Part of a small language model's weights.
Training: a variant of Muon for these matrices, 161M tokens.
Each number is 50 + 12 x the weight over its row's rms, rounded and kept within 0 to 99. Layers, rows and columns count from 0. The size before them is the row's rms in percent of the matrix's.

# v: layer 6 attention value, 160x160, rms 0.083, rows 80-95, columns 0-159
# o: layer 6 attention output (transposed), 160x160, rms 0.0718, rows 80-95, columns 0-159
# q: layer 6 attention query, 160x160, rms 0.0657, rows 96-101, columns 0-159
# k: layer 6 attention key, 160x160, rms 0.0673, rows 96-100, columns 0-159
v80 066:52 68 53 66 35 42 53 55 87 55 50 51 55 47 36 59 52 46 43 41 27 40 46 30 41 51 59 34 56 50 70 56 64 40 74 60 59 41 34 63 48 50 61 67 30 54 56 59 53 52 45 21 43 38 43 49 48 42 40 57 64 53 49 58 71 59 46 42 36 49 58 52 52 62 55 48 57 41 58 26 49 33 42 56 35 53 73 81 42 53 53 60 52 45 55 65 32 29 45 56 51 36 36 37 37 54 42 45 61 31 65 62 39 52 43 47 39 45 24 39 58 45 40 72 60 53 61 44 67 72 46 54 34 70 45 64 72 52 49 54 73 32 37 58 40 70 69 51 44 67 45 59 39 41 49 37 59 38 58 48
o80 068:34 50 57 64 49 32 37 58 42 61 58 49 52 48 66 46 46 47 44 44 52 80 52 63 49 52 57 36 44 60 22 47 61 76 45 39 25 59 66 23 25 51 41 53 59 32 36 49 58 45 46 58 39 62 53 46 37 46 37 58 57 55 47 62 57 41 56 50 64 52 57 59 39 37 66 60 58 60 54 40 20 73 48 50 53 45 54 39 44 50 76 65 69 35 55 48 59 51 50 73 67 61 43 49 38 43 49 58 51 45 49 36 50 64 52 61 72 50 53 60 50 32 54 48 54 29 21 78 41 45 42 56 41 56 41 31 46 78 46 49 45 57 46 44 61 33 37 17 36 47 58 58 49 64 69 43 48 58 51 36
v81 073:45 37 49 49 53 34 50 54 35 52 44 65 53 47 63 60 42 63 52 55 59 59 72 48 38 73 56 35 59 63 61 63 67 49 59 72 41 75 62 46 55 33 52 49 43 52 56 45 60 53 56 36 43 25 38 64 43 25 61 42 45 59 46 35 64 66 46 50 45 39 53 43 44 46 33 37 51 50 62 48 40 23 50 48 29 42 53 51 73 55 45 53 58 41 48 32 52 60 48 45 42 45 45 49 81 66 31 52 31 53 44 65 23 34 37 87 44 36 32 56 63 63 47 44 47 39 50 48 38 50 23 68 56 33 51 63 66 54 52 65 52 72 43 53 63 49 48 56 47 62 77 45 37 47 63 37 35 61 50 43
o81 086:58 49 64 72 54 69 41 54 38 27 58 60 46 55 41 59 31 61 44 36 39 52 40 63 68 66 55 41 60 50 39 41 58 48 51 44 80 40 37 47 19 74 59 42 58 43 44 52 40 31 49 54 68 65 67 47 37 35 40 38 55 60 33 67 39 38 48 43 55 50 29 45 25 67 49 44 31 71 53 42 47 48 62 56 33 63 46 68 42 47 44 41 38 57 31 32 57 64 33 62 62 49 36 45 47 52 57 45 54 55 37 40 53 44 61 54 58 40 46 60 45 71 42 59 48 46 36 50 61 44 47 66 45 59 60 54 47 69 48 72 56 31 55 46 44 63 28 79 71 36 49 46 40 60 47 62 50 32 76 51
v82 073:37 59 47 50 55 58 50 45 23 41 62 51 61 47 53 52 37 61 49 27 60 40 43 64 51 29 42 52 47 64 50 26 28 58 69 38 49 62 37 58 54 45 57 42 36 49 34 63 63 86 63 55 37 77 70 43 50 39 36 52 42 37 59 32 62 50 59 61 53 70 60 58 51 48 49 28 55 67 64 45 56 53 48 73 49 49 39 32 43 62 50 49 48 46 38 58 41 44 40 63 36 62 52 68 58 55 46 39 45 62 46 68 61 67 48 59 32 52 50 48 26 56 45 52 39 56 55 60 52 46 54 38 40 50 35 35 55 56 35 44 36 60 35 40 63 51 74 57 49 52 28 36 40 59 44 25 58 85 33 34
o82 081:43 56 52 62 55 64 62 63 51 51 56 65 34 45 37 41 60 65 36 45 55 48 55 48 41 51 38 61 60 48 43 44 63 41 50 49 51 25 48 60 85 61 41 31 56 43 41 78 35 34 38 49 48 47 24 42 43 49 39 54 67 54 71 65 31 67 33 41 47 37 43 50 56 54 54 72 55 64 35 46 53 41 41 69 40 41 31 45 54 41 50 63 58 43 42 43 75 55 40 41 39 29 60 40 48 60 57 39 45 46 44 57 55 48 66 32 43 39 33 41 46 40 58 66 77 51 45 64 56 26 55 63 63 50 34 48 48 41 75 53 80 45 75 50 58 43 46 59 41 71 57 48 69 30 54 52 32 31 55 55
v83 062:58 71 67 33 62 37 44 44 44 24 43 45 53 56 29 42 52 40 55 48 64 64 48 43 51 57 44 44 39 35 65 43 46 59 68 45 30 66 55 39 34 49 26 51 61 66 37 53 65 54 56 57 67 29 48 40 54 34 39 45 48 38 53 48 58 33 57 69 47 49 66 26 48 32 60 44 43 52 36 51 26 48 45 49 59 41 35 63 50 52 45 39 60 66 47 61 48 65 63 41 46 23 80 56 49 35 58 54 46 48 38 55 74 50 49 31 60 55 57 47 27 34 36 70 55 48 71 63 47 58 68 33 61 43 47 47 50 52 49 74 38 64 56 77 41 46 42 48 66 62 81 59 51 51 44 42 58 41 39 38
o83 075:65 39 41 51 31 69 65 25 46 43 27 54 50 55 63 32 64 53 43 39 63 36 36 29 63 57 65 54 34 55 22 39 49 60 37 33 51 39 67 37 66 57 81 57 50 53 51 30 65 52 69 40 38 58 52 45 55 47 60 36 36 58 61 57 61 68 53 60 59 41 54 58 70 45 58 61 51 20 71 50 46 20 55 36 30 49 59 49 58 39 70 51 42 54 52 70 48 66 61 43 51 59 60 53 68 54 50 51 68 65 44 37 60 40 61 34 53 46 39 44 46 46 61 43 29 74 49 57 54 42 53 57 34 60 47 36 50 38 51 57 48 38 45 46 67 22 57 36 61 36 53 55 60 46 46 51 31 45 48 56
v84 065:70 54 50 61 47 49 62 58 40 66 58 50 66 52 45 68 69 52 51 65 56 70 60 64 44 58 50 46 66 54 56 54 43 42 41 40 38 59 72 41 37 57 66 39 21 48 32 33 37 54 54 36 44 55 47 50 50 67 49 47 67 55 60 54 58 52 55 28 51 63 56 39 47 52 46 70 51 33 53 29 55 38 62 32 50 37 57 26 46 51 51 30 63 36 58 44 44 46 53 52 53 49 58 55 58 27 55 77 41 38 60 43 46 37 68 43 30 56 40 53 56 51 53 26 38 56 57 55 40 37 47 38 42 50 61 29 60 40 23 49 32 42 52 56 42 69 58 33 64 18 72 29 47 52 64 44 75 45 63 29
o84 072:56 55 72 41 47 61 56 60 47 62 41 46 40 46 50 58 61 48 35 72 55 53 50 51 28 44 42 71 47 54 46 45 42 74 52 35 45 47 51 57 54 33 42 47 58 52 28 42 49 59 37 38 48 57 47 53 46 45 54 29 63 33 37 53 32 65 51 49 58 56 57 48 66 57 46 50 43 65 68 70 49 44 49 51 44 63 69 49 68 47 59 52 54 46 63 57 58 74 53 52 53 59 32 67 62 16 30 28 36 61 48 49 79 57 24 39 60 29 57 58 50 55 31 44 28 44 52 24 29 71 47 50 42 62 62 64 58 73 66 33 54 24 43 54 50 44 59 46 50 54 60 52 38 67 39 32 33 35 63 44
v85 071:41 54 63 58 51 48 58 58 66 53 39 54 43 36 50 28 54 57 45 44 43 57 51 50 39 56 67 48 64 97 52 60 54 42 54 57 48 85 47 55 54 41 56 52 59 46 31 22 45 67 53 61 67 37 57 70 54 71 48 39 41 52 60 62 54 51 52 54 41 35 38 40 25 38 64 54 35 46 59 27 64 64 63 62 47 66 54 49 32 50 42 60 49 58 22 62 46 35 48 48 61 45 61 57 36 50 23 43 64 52 35 51 36 35 51 55 52 38 53 23 72 66 43 44 36 50 49 65 32 66 33 50 48 44 34 60 61 52 77 52 39 66 64 44 46 52 59 60 47 36 35 45 70 53 46 51 47 49 49 44
o85 080:53 39 56 46 44 56 38 33 43 44 70 50 34 56 64 57 44 48 70 60 41 59 51 46 50 28 43 50 53 37 75 57 46 31 41 63 48 36 59 40 66 45 63 45 36 59 52 53 57 46 57 57 54 60 61 45 36 27 57 35 60 36 51 56 63 65 61 61 70 40 40 74 33 58 36 45 50 45 36 44 31 60 34 68 60 38 56 45 69 35 60 66 36 69 51 40 49 30 61 39 47 54 29 36 41 57 44 38 51 32 52 56 48 59 42 51 65 51 63 67 50 54 66 49 44 42 25 50 36 39 78 64 54 45 36 40 35 73 19 60 69 49 64 58 40 52 64 60 36 49 53 61 52 81 54 46 55 48 47 29
v86 071:24 34 51 61 42 72 40 66 36 53 54 50 52 26 40 33 60 46 60 51 51 39 70 36 61 57 41 53 65 64 58 44 44 57 68 44 68 60 58 49 63 36 48 45 33 29 46 49 49 61 85 52 67 59 42 38 58 55 55 48 46 42 50 32 53 60 47 71 36 43 63 50 67 27 53 38 44 50 47 60 48 66 39 55 48 40 52 42 18 40 67 48 73 59 66 47 76 37 51 41 61 59 62 48 59 58 52 37 52 57 50 36 32 28 37 45 69 74 59 45 29 45 51 38 66 56 44 46 48 40 54 56 54 47 47 50 26 47 57 55 51 24 64 46 29 68 37 46 33 55 45 47 44 42 43 44 65 70 43 56
o86 082:79 22 35 47 43 35 51 48 58 47 40 22 46 59 52 47 38 63 41 39 24 57 55 64 55 59 52 24 59 56 72 50 46 50 52 52 54 38 22 37 48 55 57 50 59 49 52 50 56 51 41 45 59 51 42 36 49 27 61 62 40 51 56 56 59 51 48 45 44 61 62 38 71 64 56 72 39 66 56 57 69 51 71 33 60 66 62 41 44 57 26 57 30 48 24 53 58 50 61 69 45 35 47 82 35 63 72 49 40 31 32 65 53 52 56 51 48 59 34 61 49 39 52 47 24 72 56 60 41 52 38 55 55 44 42 61 50 59 52 37 46 63 51 51 71 62 52 43 57 65 56 54 39 36 33 34 43 51 47 41
v87 073:49 56 47 40 47 54 69 52 58 53 51 61 48 38 39 26 56 34 49 52 73 49 55 58 55 52 56 61 41 63 38 43 43 50 53 70 60 56 34 24 43 27 45 32 46 48 39 59 44 29 42 30 53 36 37 30 51 54 63 59 53 52 42 50 44 80 31 59 68 59 44 74 49 63 46 47 56 49 39 16 70 82 41 47 53 37 76 59 38 53 77 42 31 51 49 34 51 54 45 51 50 28 57 48 52 64 61 40 44 32 51 43 44 51 62 62 64 51 33 40 55 63 44 54 41 48 69 69 42 68 49 59 39 47 47 56 39 29 58 64 67 57 39 63 32 56 34 64 45 46 34 56 43 64 55 34 50 65 57 49
o87 082:50 38 31 62 41 53 28 71 36 36 46 44 36 69 56 45 64 49 72 45 38 52 35 48 48 51 48 46 52 35 52 60 31 38 58 44 52 58 59 46 66 62 45 60 35 69 50 45 31 53 58 44 50 56 47 48 18 45 67 52 33 35 45 51 52 42 65 38 45 44 50 48 37 70 60 54 40 46 66 60 59 59 68 44 87 57 45 57 45 67 27 50 40 55 64 53 49 50 57 45 68 41 17 65 59 46 56 55 63 47 30 37 55 59 53 56 66 33 52 64 51 39 48 60 55 30 40 38 43 57 69 69 67 45 41 69 67 50 42 64 31 55 64 41 56 53 39 43 37 46 30 47 45 45 86 55 43 49 38 45
v88 068:57 46 65 51 44 56 65 51 53 30 36 54 67 55 31 49 40 51 26 46 42 55 69 37 63 60 35 45 63 60 55 57 36 26 31 60 47 58 37 61 39 62 43 50 56 77 52 46 64 43 44 60 50 48 59 36 52 41 54 66 63 44 51 73 61 32 52 84 48 46 63 65 31 62 50 64 61 40 52 43 50 49 32 54 62 70 60 73 56 60 58 58 44 32 55 44 33 33 58 46 50 63 54 43 14 43 34 12 50 49 45 37 44 44 54 61 39 57 35 52 67 36 71 47 69 55 60 55 55 63 50 58 48 43 34 48 45 53 28 77 52 61 41 37 46 46 60 56 31 50 52 40 49 48 46 61 37 53 46 37
o88 080:42 53 51 64 77 59 49 28 51 72 56 47 36 47 77 47 54 40 52 47 76 61 36 53 48 42 77 01 39 42 49 49 68 65 46 61 42 45 59 56 79 66 44 44 69 54 63 65 42 73 61 38 48 52 47 48 56 61 43 61 56 63 45 45 55 58 36 43 49 46 37 64 62 48 49 43 43 47 31 50 36 49 48 54 69 48 41 51 36 35 36 52 58 35 61 57 54 54 49 45 54 54 20 53 65 54 43 46 27 63 57 46 44 38 28 41 74 35 50 46 47 34 48 32 69 42 53 49 32 70 52 50 55 51 39 42 49 56 37 56 46 64 48 48 70 22 47 42 55 33 41 48 49 63 41 46 56 55 58 51
v89 067:55 50 57 28 41 61 38 48 44 57 54 39 43 62 52 46 45 49 55 45 41 51 66 44 64 33 43 44 60 58 69 51 65 62 67 38 54 63 46 62 56 46 44 60 36 33 54 62 68 35 71 23 49 60 62 42 59 61 66 58 27 56 61 37 40 39 48 58 45 70 36 34 57 50 82 68 52 30 54 56 74 42 53 47 49 52 62 50 64 64 40 60 76 66 49 40 37 39 54 60 41 63 41 45 58 38 56 49 67 30 58 60 60 49 49 52 71 53 43 61 40 48 35 29 58 43 15 41 51 62 53 36 36 51 38 48 62 43 53 51 57 38 55 78 43 37 25 35 48 66 38 38 44 59 22 52 53 48 51 57
o89 078:60 55 18 71 45 58 64 53 42 41 51 47 45 62 41 49 64 42 49 50 41 68 74 44 62 27 51 34 63 46 60 55 56 38 59 31 51 42 53 58 41 50 60 73 38 43 71 56 43 46 48 49 49 56 52 63 52 36 42 51 73 58 52 43 52 29 44 38 67 37 71 46 50 47 44 49 30 49 60 44 56 45 43 48 37 48 55 61 49 60 48 52 23 52 81 52 63 54 44 50 65 32 60 51 25 59 57 64 51 36 60 49 60 62 70 60 38 49 60 36 35 42 31 47 55 40 56 40 56 85 56 66 48 36 40 23 24 43 62 30 53 28 53 48 53 41 53 58 44 40 56 34 39 77 57 53 64 62 49 37
v90 077:72 54 73 64 65 41 56 60 41 40 40 36 56 47 35 34 38 51 44 71 40 48 65 59 51 37 62 54 53 64 42 62 47 72 48 56 39 39 40 58 50 68 64 59 66 47 43 61 73 47 33 43 33 39 41 49 42 39 36 55 59 30 58 57 52 56 48 26 43 22 63 74 58 53 58 42 32 69 47 62 42 55 62 47 54 54 57 55 50 42 55 18 50 60 46 37 49 36 69 65 27 46 40 33 63 54 78 43 43 58 55 50 49 48 62 63 44 47 34 44 62 60 36 74 36 46 59 44 41 54 42 54 50 43 68 62 37 54 49 53 55 26 48 56 43 34 46 49 52 34 63 33 66 25 35 71 55 65 48 55
o90 089:60 47 38 58 54 71 31 38 73 36 64 34 62 41 70 48 79 51 37 43 38 38 48 52 46 59 56 62 20 66 40 61 80 62 49 52 47 48 45 55 76 29 60 39 56 64 57 32 52 47 51 56 40 63 37 45 39 46 42 32 56 56 41 55 46 39 47 38 60 58 25 40 35 50 36 54 35 46 56 41 67 38 48 36 49 48 42 59 51 47 59 74 51 37 46 59 47 53 57 39 54 24 66 37 50 57 37 47 71 38 48 37 64 41 44 42 40 67 70 42 52 56 33 46 72 46 50 33 44 57 65 43 49 43 52 59 54 50 52 68 55 77 62 31 60 43 60 38 55 38 57 60 72 44 43 73 43 46 65 38
v91 070:42 47 43 68 45 58 57 61 27 66 56 63 57 60 38 63 47 57 49 67 38 43 42 47 62 36 64 45 22 50 48 75 56 47 54 46 31 22 43 61 23 38 48 31 43 62 21 48 73 58 45 56 41 45 38 59 49 43 64 45 57 55 51 59 54 71 51 43 56 35 52 43 27 48 59 48 55 68 43 40 46 65 61 34 71 44 44 52 35 25 49 44 45 50 66 41 48 41 64 66 52 59 68 49 59 52 46 50 38 47 66 40 37 61 46 63 53 62 41 46 46 46 50 41 60 59 49 44 49 58 49 65 37 77 36 52 67 69 57 59 59 71 56 57 44 31 56 57 46 62 36 84 48 40 30 72 34 58 41 48
o91 073:54 43 50 83 67 53 47 58 52 62 58 40 61 36 53 49 65 32 66 47 60 54 62 50 45 39 53 40 52 35 74 27 44 38 40 36 52 69 51 46 73 40 36 43 38 42 51 43 55 61 62 34 44 41 57 29 75 46 64 59 45 37 53 62 60 30 53 50 68 64 47 56 46 48 54 47 46 37 36 22 56 63 56 44 50 46 29 51 63 43 50 42 94 34 32 70 40 34 44 44 77 50 45 70 38 66 61 58 50 58 53 57 60 59 41 33 20 44 27 55 38 47 47 38 25 58 41 53 60 50 47 48 40 50 47 62 58 66 54 67 57 46 44 38 57 47 51 44 57 36 44 57 60 56 64 46 51 45 59 41
v92 069:33 66 48 61 49 45 48 60 70 52 36 63 64 49 64 40 59 35 66 39 52 40 69 55 26 88 42 38 41 46 53 59 57 55 34 39 45 42 42 37 57 67 60 57 63 48 28 42 76 33 54 54 63 56 54 30 52 54 35 71 62 60 46 26 42 31 46 40 68 34 49 48 38 47 49 23 59 55 38 65 52 58 44 33 49 53 55 56 61 46 56 59 48 55 49 54 43 41 54 32 44 70 37 53 34 75 37 36 41 32 55 47 63 52 55 46 43 71 55 49 51 50 52 48 51 43 54 42 32 43 49 50 39 74 61 35 42 72 62 53 33 31 38 34 26 44 51 57 42 52 61 42 61 75 52 63 49 61 41 65
o92 082:52 53 62 66 49 48 41 41 48 66 49 32 35 72 40 62 57 47 73 62 44 50 22 44 44 49 49 38 53 50 58 35 42 37 74 73 37 56 53 43 58 45 59 36 79 54 44 58 53 58 48 53 60 35 51 42 63 67 57 32 64 79 31 35 52 41 74 45 47 55 54 54 41 30 50 57 60 76 35 60 41 50 53 41 64 53 43 20 33 40 41 34 33 60 49 54 50 70 59 49 47 20 65 50 41 52 70 52 48 39 59 47 44 42 42 49 45 49 43 42 57 61 52 57 53 55 60 41 28 67 36 64 58 35 43 57 33 51 40 51 38 53 63 17 72 46 67 49 69 49 52 56 50 48 46 41 46 44 43 70
v93 072:46 57 61 39 44 31 35 53 74 54 57 52 80 65 74 49 55 44 62 41 49 64 44 64 63 70 34 39 51 38 40 41 57 45 39 30 46 44 35 41 59 50 38 33 51 26 44 66 67 76 73 45 73 47 30 47 53 59 43 40 42 41 49 50 61 40 33 50 56 43 75 61 51 36 45 63 48 27 41 33 52 41 65 39 40 42 44 51 65 45 53 54 53 58 66 43 48 58 54 46 50 73 52 65 68 34 47 39 42 56 49 73 44 52 38 65 56 35 49 37 36 66 46 51 52 61 31 39 35 43 81 44 52 67 53 41 55 35 41 40 39 48 69 41 61 77 62 47 59 48 36 48 39 42 38 55 60 45 66 61
o93 080:26 54 81 41 84 33 65 36 50 28 43 47 54 56 19 46 48 68 49 67 48 46 45 42 42 55 54 55 55 30 47 60 45 55 63 35 60 62 37 43 19 37 58 61 41 48 55 57 57 47 55 51 46 54 63 53 62 52 58 49 48 65 44 66 46 38 59 56 64 56 40 49 65 43 54 41 51 81 41 43 66 51 47 53 51 51 34 46 47 37 43 63 53 51 49 45 62 33 23 60 68 46 60 58 42 33 57 59 49 41 22 82 68 38 50 42 37 34 42 57 63 50 40 57 53 59 69 52 51 54 56 66 43 51 49 38 32 47 37 28 61 56 48 60 61 25 48 46 31 53 56 42 45 45 45 36 65 64 48 73
v94 069:36 62 37 54 50 57 57 47 77 38 49 32 32 54 50 64 43 64 51 39 71 38 51 58 65 47 66 59 66 55 30 26 42 65 29 49 61 54 43 30 44 36 40 43 56 61 22 51 39 60 50 61 48 44 52 51 52 52 46 72 41 44 54 37 44 65 51 63 67 39 66 40 36 43 45 58 65 49 50 63 53 60 65 64 64 51 29 46 38 54 48 67 52 58 47 50 52 35 52 25 57 23 23 63 62 60 35 22 68 47 74 63 50 56 31 59 54 15 29 49 55 55 67 38 46 54 43 44 55 46 55 56 41 55 35 57 63 52 47 46 42 47 68 51 50 49 65 46 47 67 51 39 39 58 69 34 59 50 55 37
o94 088:42 61 60 50 67 26 54 35 59 52 57 51 28 63 32 43 52 55 64 66 49 38 42 27 47 69 87 49 47 13 45 66 41 45 60 49 47 63 59 56 50 58 50 43 48 43 51 54 52 55 56 40 34 27 51 41 63 47 65 39 81 37 67 50 39 59 49 30 54 36 68 62 32 51 55 63 36 45 58 29 57 36 51 51 58 38 41 58 49 41 59 41 51 81 25 44 53 43 49 51 46 58 61 57 46 35 69 54 33 57 35 41 30 70 39 41 45 52 51 65 45 43 55 40 53 61 40 79 61 40 40 58 40 58 56 46 70 60 41 58 33 62 55 53 60 55 39 48 52 56 48 57 55 31 65 48 35 67 49 43
v95 068:31 59 47 49 36 63 63 55 48 56 75 60 54 54 49 63 41 59 69 72 56 50 42 38 56 61 67 49 44 52 36 74 51 57 39 42 60 51 63 65 57 60 41 37 63 49 63 45 33 45 54 68 37 29 44 44 56 26 62 68 28 48 49 49 45 40 60 63 55 51 31 37 37 63 63 31 53 42 38 34 49 61 57 68 51 48 49 60 47 51 41 69 38 24 60 48 66 60 45 34 50 68 28 45 48 27 48 79 48 45 38 34 49 26 50 52 46 45 56 42 47 53 64 29 28 50 42 73 34 62 79 51 56 52 52 58 41 53 55 37 39 39 44 37 44 51 57 76 40 30 50 57 71 48 51 38 55 62 53 50
o95 080:43 50 76 52 46 40 65 59 49 50 51 65 32 45 58 48 69 68 40 39 49 52 33 44 36 54 42 49 50 44 61 49 59 51 46 53 36 54 39 63 28 43 68 59 82 55 54 49 45 64 36 34 44 44 55 48 33 42 40 48 52 65 42 38 54 64 59 41 41 37 64 59 55 56 46 50 57 41 52 39 53 50 30 41 66 57 18 55 53 48 51 32 54 59 36 55 57 56 63 46 64 45 53 58 59 52 71 53 56 81 59 51 37 71 38 48 50 83 22 75 42 74 58 49 21 53 42 38 41 58 40 21 60 50 36 65 63 45 38 57 57 41 56 43 49 47 52 24 34 60 32 31 59 49 57 60 45 65 48 44
q96 039:45 64 64 51 55 30 69 39 50 37 52 55 28 57 48 27 67 71 44 67 46 39 34 54 49 49 53 39 63 48 55 41 64 53 49 43 64 34 67 61 53 71 51 29 77 63 44 42 67 53 39 56 43 52 41 54 47 40 23 19 42 71 47 65 64 44 35 37 65 44 49 47 64 59 31 53 44 47 49 46 37 40 45 81 52 62 54 54 61 41 36 31 43 36 44 54 44 57 36 51 48 50 76 38 38 54 58 50 58 54 62 73 72 52 59 57 43 52 54 57 54 52 45 53 49 60 61 63 45 36 20 75 68 46 50 51 51 57 75 28 60 61 51 56 42 47 40 63 61 37 53 62 43 43 70 46 56 56 60 63
k96 039:46 45 37 51 38 67 65 51 46 52 56 66 60 47 58 58 65 35 68 39 52 46 64 67 59 40 55 70 61 61 46 52 53 23 45 59 41 61 44 41 47 48 41 71 47 56 61 53 53 34 58 43 47 40 63 70 45 70 57 41 61 51 61 47 71 52 84 57 23 66 50 43 44 38 62 54 66 45 55 68 61 78 46 37 58 42 50 60 35 44 72 31 36 49 52 33 55 53 45 61 47 56 47 63 37 23 47 49 54 44 29 26 27 56 56 41 55 52 61 45 71 51 49 51 29 31 38 38 52 52 80 41 33 55 60 47 74 44 38 59 57 45 42 51 61 37 46 53 41 58 50 48 77 41 39 53 30 50 46 61
q97 045:51 28 52 43 65 44 53 54 34 14 61 51 53 36 66 53 27 58 46 43 49 51 45 80 65 48 47 46 58 48 50 39 43 31 41 38 31 36 63 59 58 47 65 82 43 66 45 67 62 58 38 35 43 53 41 46 32 56 42 58 50 57 55 39 38 60 53 39 59 67 67 47 42 45 72 32 69 58 57 52 54 58 53 37 39 66 42 53 58 51 40 62 70 70 47 52 49 37 29 47 39 40 63 49 62 36 52 45 42 57 58 58 24 17 60 43 54 60 54 28 50 58 24 67 49 48 66 54 47 44 43 42 42 66 50 42 57 57 50 33 63 43 54 51 66 68 65 40 56 36 49 50 74 40 51 40 54 27 48 49
k97 053:58 68 42 56 41 60 39 57 55 74 44 61 35 60 39 47 32 46 49 31 48 46 58 33 51 63 49 59 38 57 42 63 62 57 47 58 78 53 55 33 29 58 55 41 51 61 74 35 43 51 63 45 52 56 27 49 62 44 43 60 43 49 51 80 36 38 48 65 35 34 47 70 58 48 30 60 49 42 27 42 40 49 46 60 70 33 60 54 63 35 31 24 58 53 56 54 36 51 53 40 63 58 47 46 46 63 54 28 58 43 50 58 61 57 34 68 62 32 49 55 48 50 51 46 49 35 73 32 40 46 59 66 48 42 43 69 51 51 45 56 55 32 51 34 36 45 67 67 43 59 38 38 90 38 51 54 55 71 40 35
q98 068:43 52 50 31 40 45 57 43 33 21 21 53 36 63 46 40 48 51 48 38 52 35 57 44 68 50 47 34 56 51 64 38 49 41 34 42 51 43 57 60 46 26 32 64 75 46 54 43 32 49 25 52 56 45 55 61 35 53 52 62 47 41 49 49 54 64 51 54 71 63 42 51 66 66 59 25 40 49 42 93 48 71 52 62 56 64 30 50 65 56 52 55 54 71 52 42 57 55 23 80 56 38 35 33 37 45 56 57 36 35 58 45 50 34 40 52 47 64 52 47 50 48 39 47 35 60 64 61 58 37 70 43 54 57 64 55 47 40 33 62 70 46 51 55 65 62 37 49 52 60 53 70 50 48 46 55 50 26 38 60
k98 067:54 42 71 42 39 59 53 48 43 51 49 42 48 55 48 62 67 41 32 52 49 40 58 56 35 68 62 44 30 39 55 57 52 55 48 61 25 35 50 58 58 27 46 69 52 22 44 60 43 67 28 66 44 52 66 52 46 67 35 44 39 48 58 49 76 52 63 42 59 37 50 42 43 42 60 39 46 63 60 50 38 40 64 44 16 63 61 37 39 51 56 54 39 47 55 13 56 61 49 43 48 48 47 54 72 33 40 58 57 52 46 54 41 62 59 52 57 67 35 58 36 68 15 53 37 53 18 61 55 60 61 33 44 43 51 55 59 48 46 49 48 53 38 47 59 49 37 67 57 52 42 52 11 48 51 44 41 54 57 71
q99 108:57 66 36 50 50 65 48 37 64 37 71 37 53 65 51 43 48 61 53 53 44 47 24 49 59 46 29 54 35 43 53 65 57 33 52 59 38 41 32 47 72 51 47 25 49 71 51 54 30 36 44 50 45 69 49 51 61 54 35 34 62 45 69 61 45 55 54 61 46 55 58 67 37 40 48 71 46 51 28 37 54 70 56 53 63 40 33 51 36 74 37 39 67 50 44 59 63 41 40 23 59 78 73 41 49 60 46 55 47 45 72 33 40 59 66 27 49 53 56 26 57 41 54 43 49 71 51 32 43 46 45 59 52 76 48 59 57 46 31 58 61 55 37 46 32 46 53 42 42 30 52 45 47 59 58 45 44 64 60 30
k99 099:64 36 36 54 55 55 43 37 52 49 54 51 35 52 39 46 64 30 51 73 45 41 55 55 40 42 50 61 45 34 36 57 56 66 51 52 48 64 36 65 57 47 76 63 70 48 59 58 25 38 36 56 60 47 48 52 37 49 43 09 40 42 58 48 50 50 28 80 52 41 44 63 56 41 44 31 22 57 55 44 62 21 25 73 60 44 54 45 43 64 58 51 51 52 30 54 46 52 62 35 58 46 56 56 61 48 46 55 63 57 33 46 52 76 47 50 48 47 65 59 48 48 41 55 63 46 67 34 38 81 52 53 56 50 61 71 49 37 51 59 46 66 53 70 36 48 55 59 41 54 49 66 43 56 39 63 69 71 63 43
q100 043:51 48 61 48 51 46 73 56 59 44 35 38 34 23 58 56 52 43 45 39 32 45 52 55 63 44 46 39 38 41 44 41 51 56 43 46 54 38 53 69 63 51 43 70 56 47 35 55 62 34 32 53 73 46 50 62 52 56 30 41 38 51 36 53 57 48 68 75 60 63 51 72 65 58 48 61 63 63 56 32 41 35 47 43 44 61 46 57 52 63 47 63 38 51 60 46 33 48 59 33 61 39 51 31 60 51 48 52 32 33 53 39 36 39 33 57 49 65 72 63 34 64 50 44 69 57 92 74 43 43 51 53 67 52 58 59 39 69 58 47 31 24 64 70 55 55 46 25 60 20 58 42 50 51 51 52 52 60 43 58
k100 040:51 59 46 37 58 64 40 28 52 46 63 70 58 62 65 49 42 70 45 53 67 44 60 56 07 55 36 40 32 52 48 53 32 28 56 34 52 55 37 47 53 39 46 58 69 47 62 38 44 44 52 42 61 46 35 54 50 43 72 40 77 46 58 69 51 73 44 45 52 43 58 43 44 19 56 55 25 49 41 34 64 73 66 48 58 52 46 49 62 42 77 53 36 41 42 61 54 38 38 62 35 45 52 66 47 40 42 60 62 34 28 46 47 63 59 45 54 42 45 49 51 41 46 44 42 41 24 36 52 35 44 50 45 49 43 51 58 41 26 44 63 68 36 37 59 62 45 64 58 61 27 42 61 56 39 40 53 53 69 48
q101 070:44 48 67 34 46 31 50 53 49 42 32 36 28 26 71 41 30 52 43 42 57 47 55 37 66 38 34 33 58 39 66 46 58 60 45 47 40 24 55 40 49 54 36 58 56 42 51 60 37 44 45 42 76 51 42 67 32 41 47 27 59 55 52 56 17 63 45 46 67 54 55 43 57 69 46 40 55 66 29 74 40 61 51 70 62 68 47 53 53 48 35 47 65 60 32 42 33 60 40 63 48 60 70 34 24 57 73 51 49 65 52 38 63 52 55 42 58 51 66 50 67 39 41 38 53 46 45 52 58 54 63 47 68 65 60 54 54 39 54 58 57 62 55 33 29 68 42 47 55 51 68 56 34 48 66 57 55 43 49 29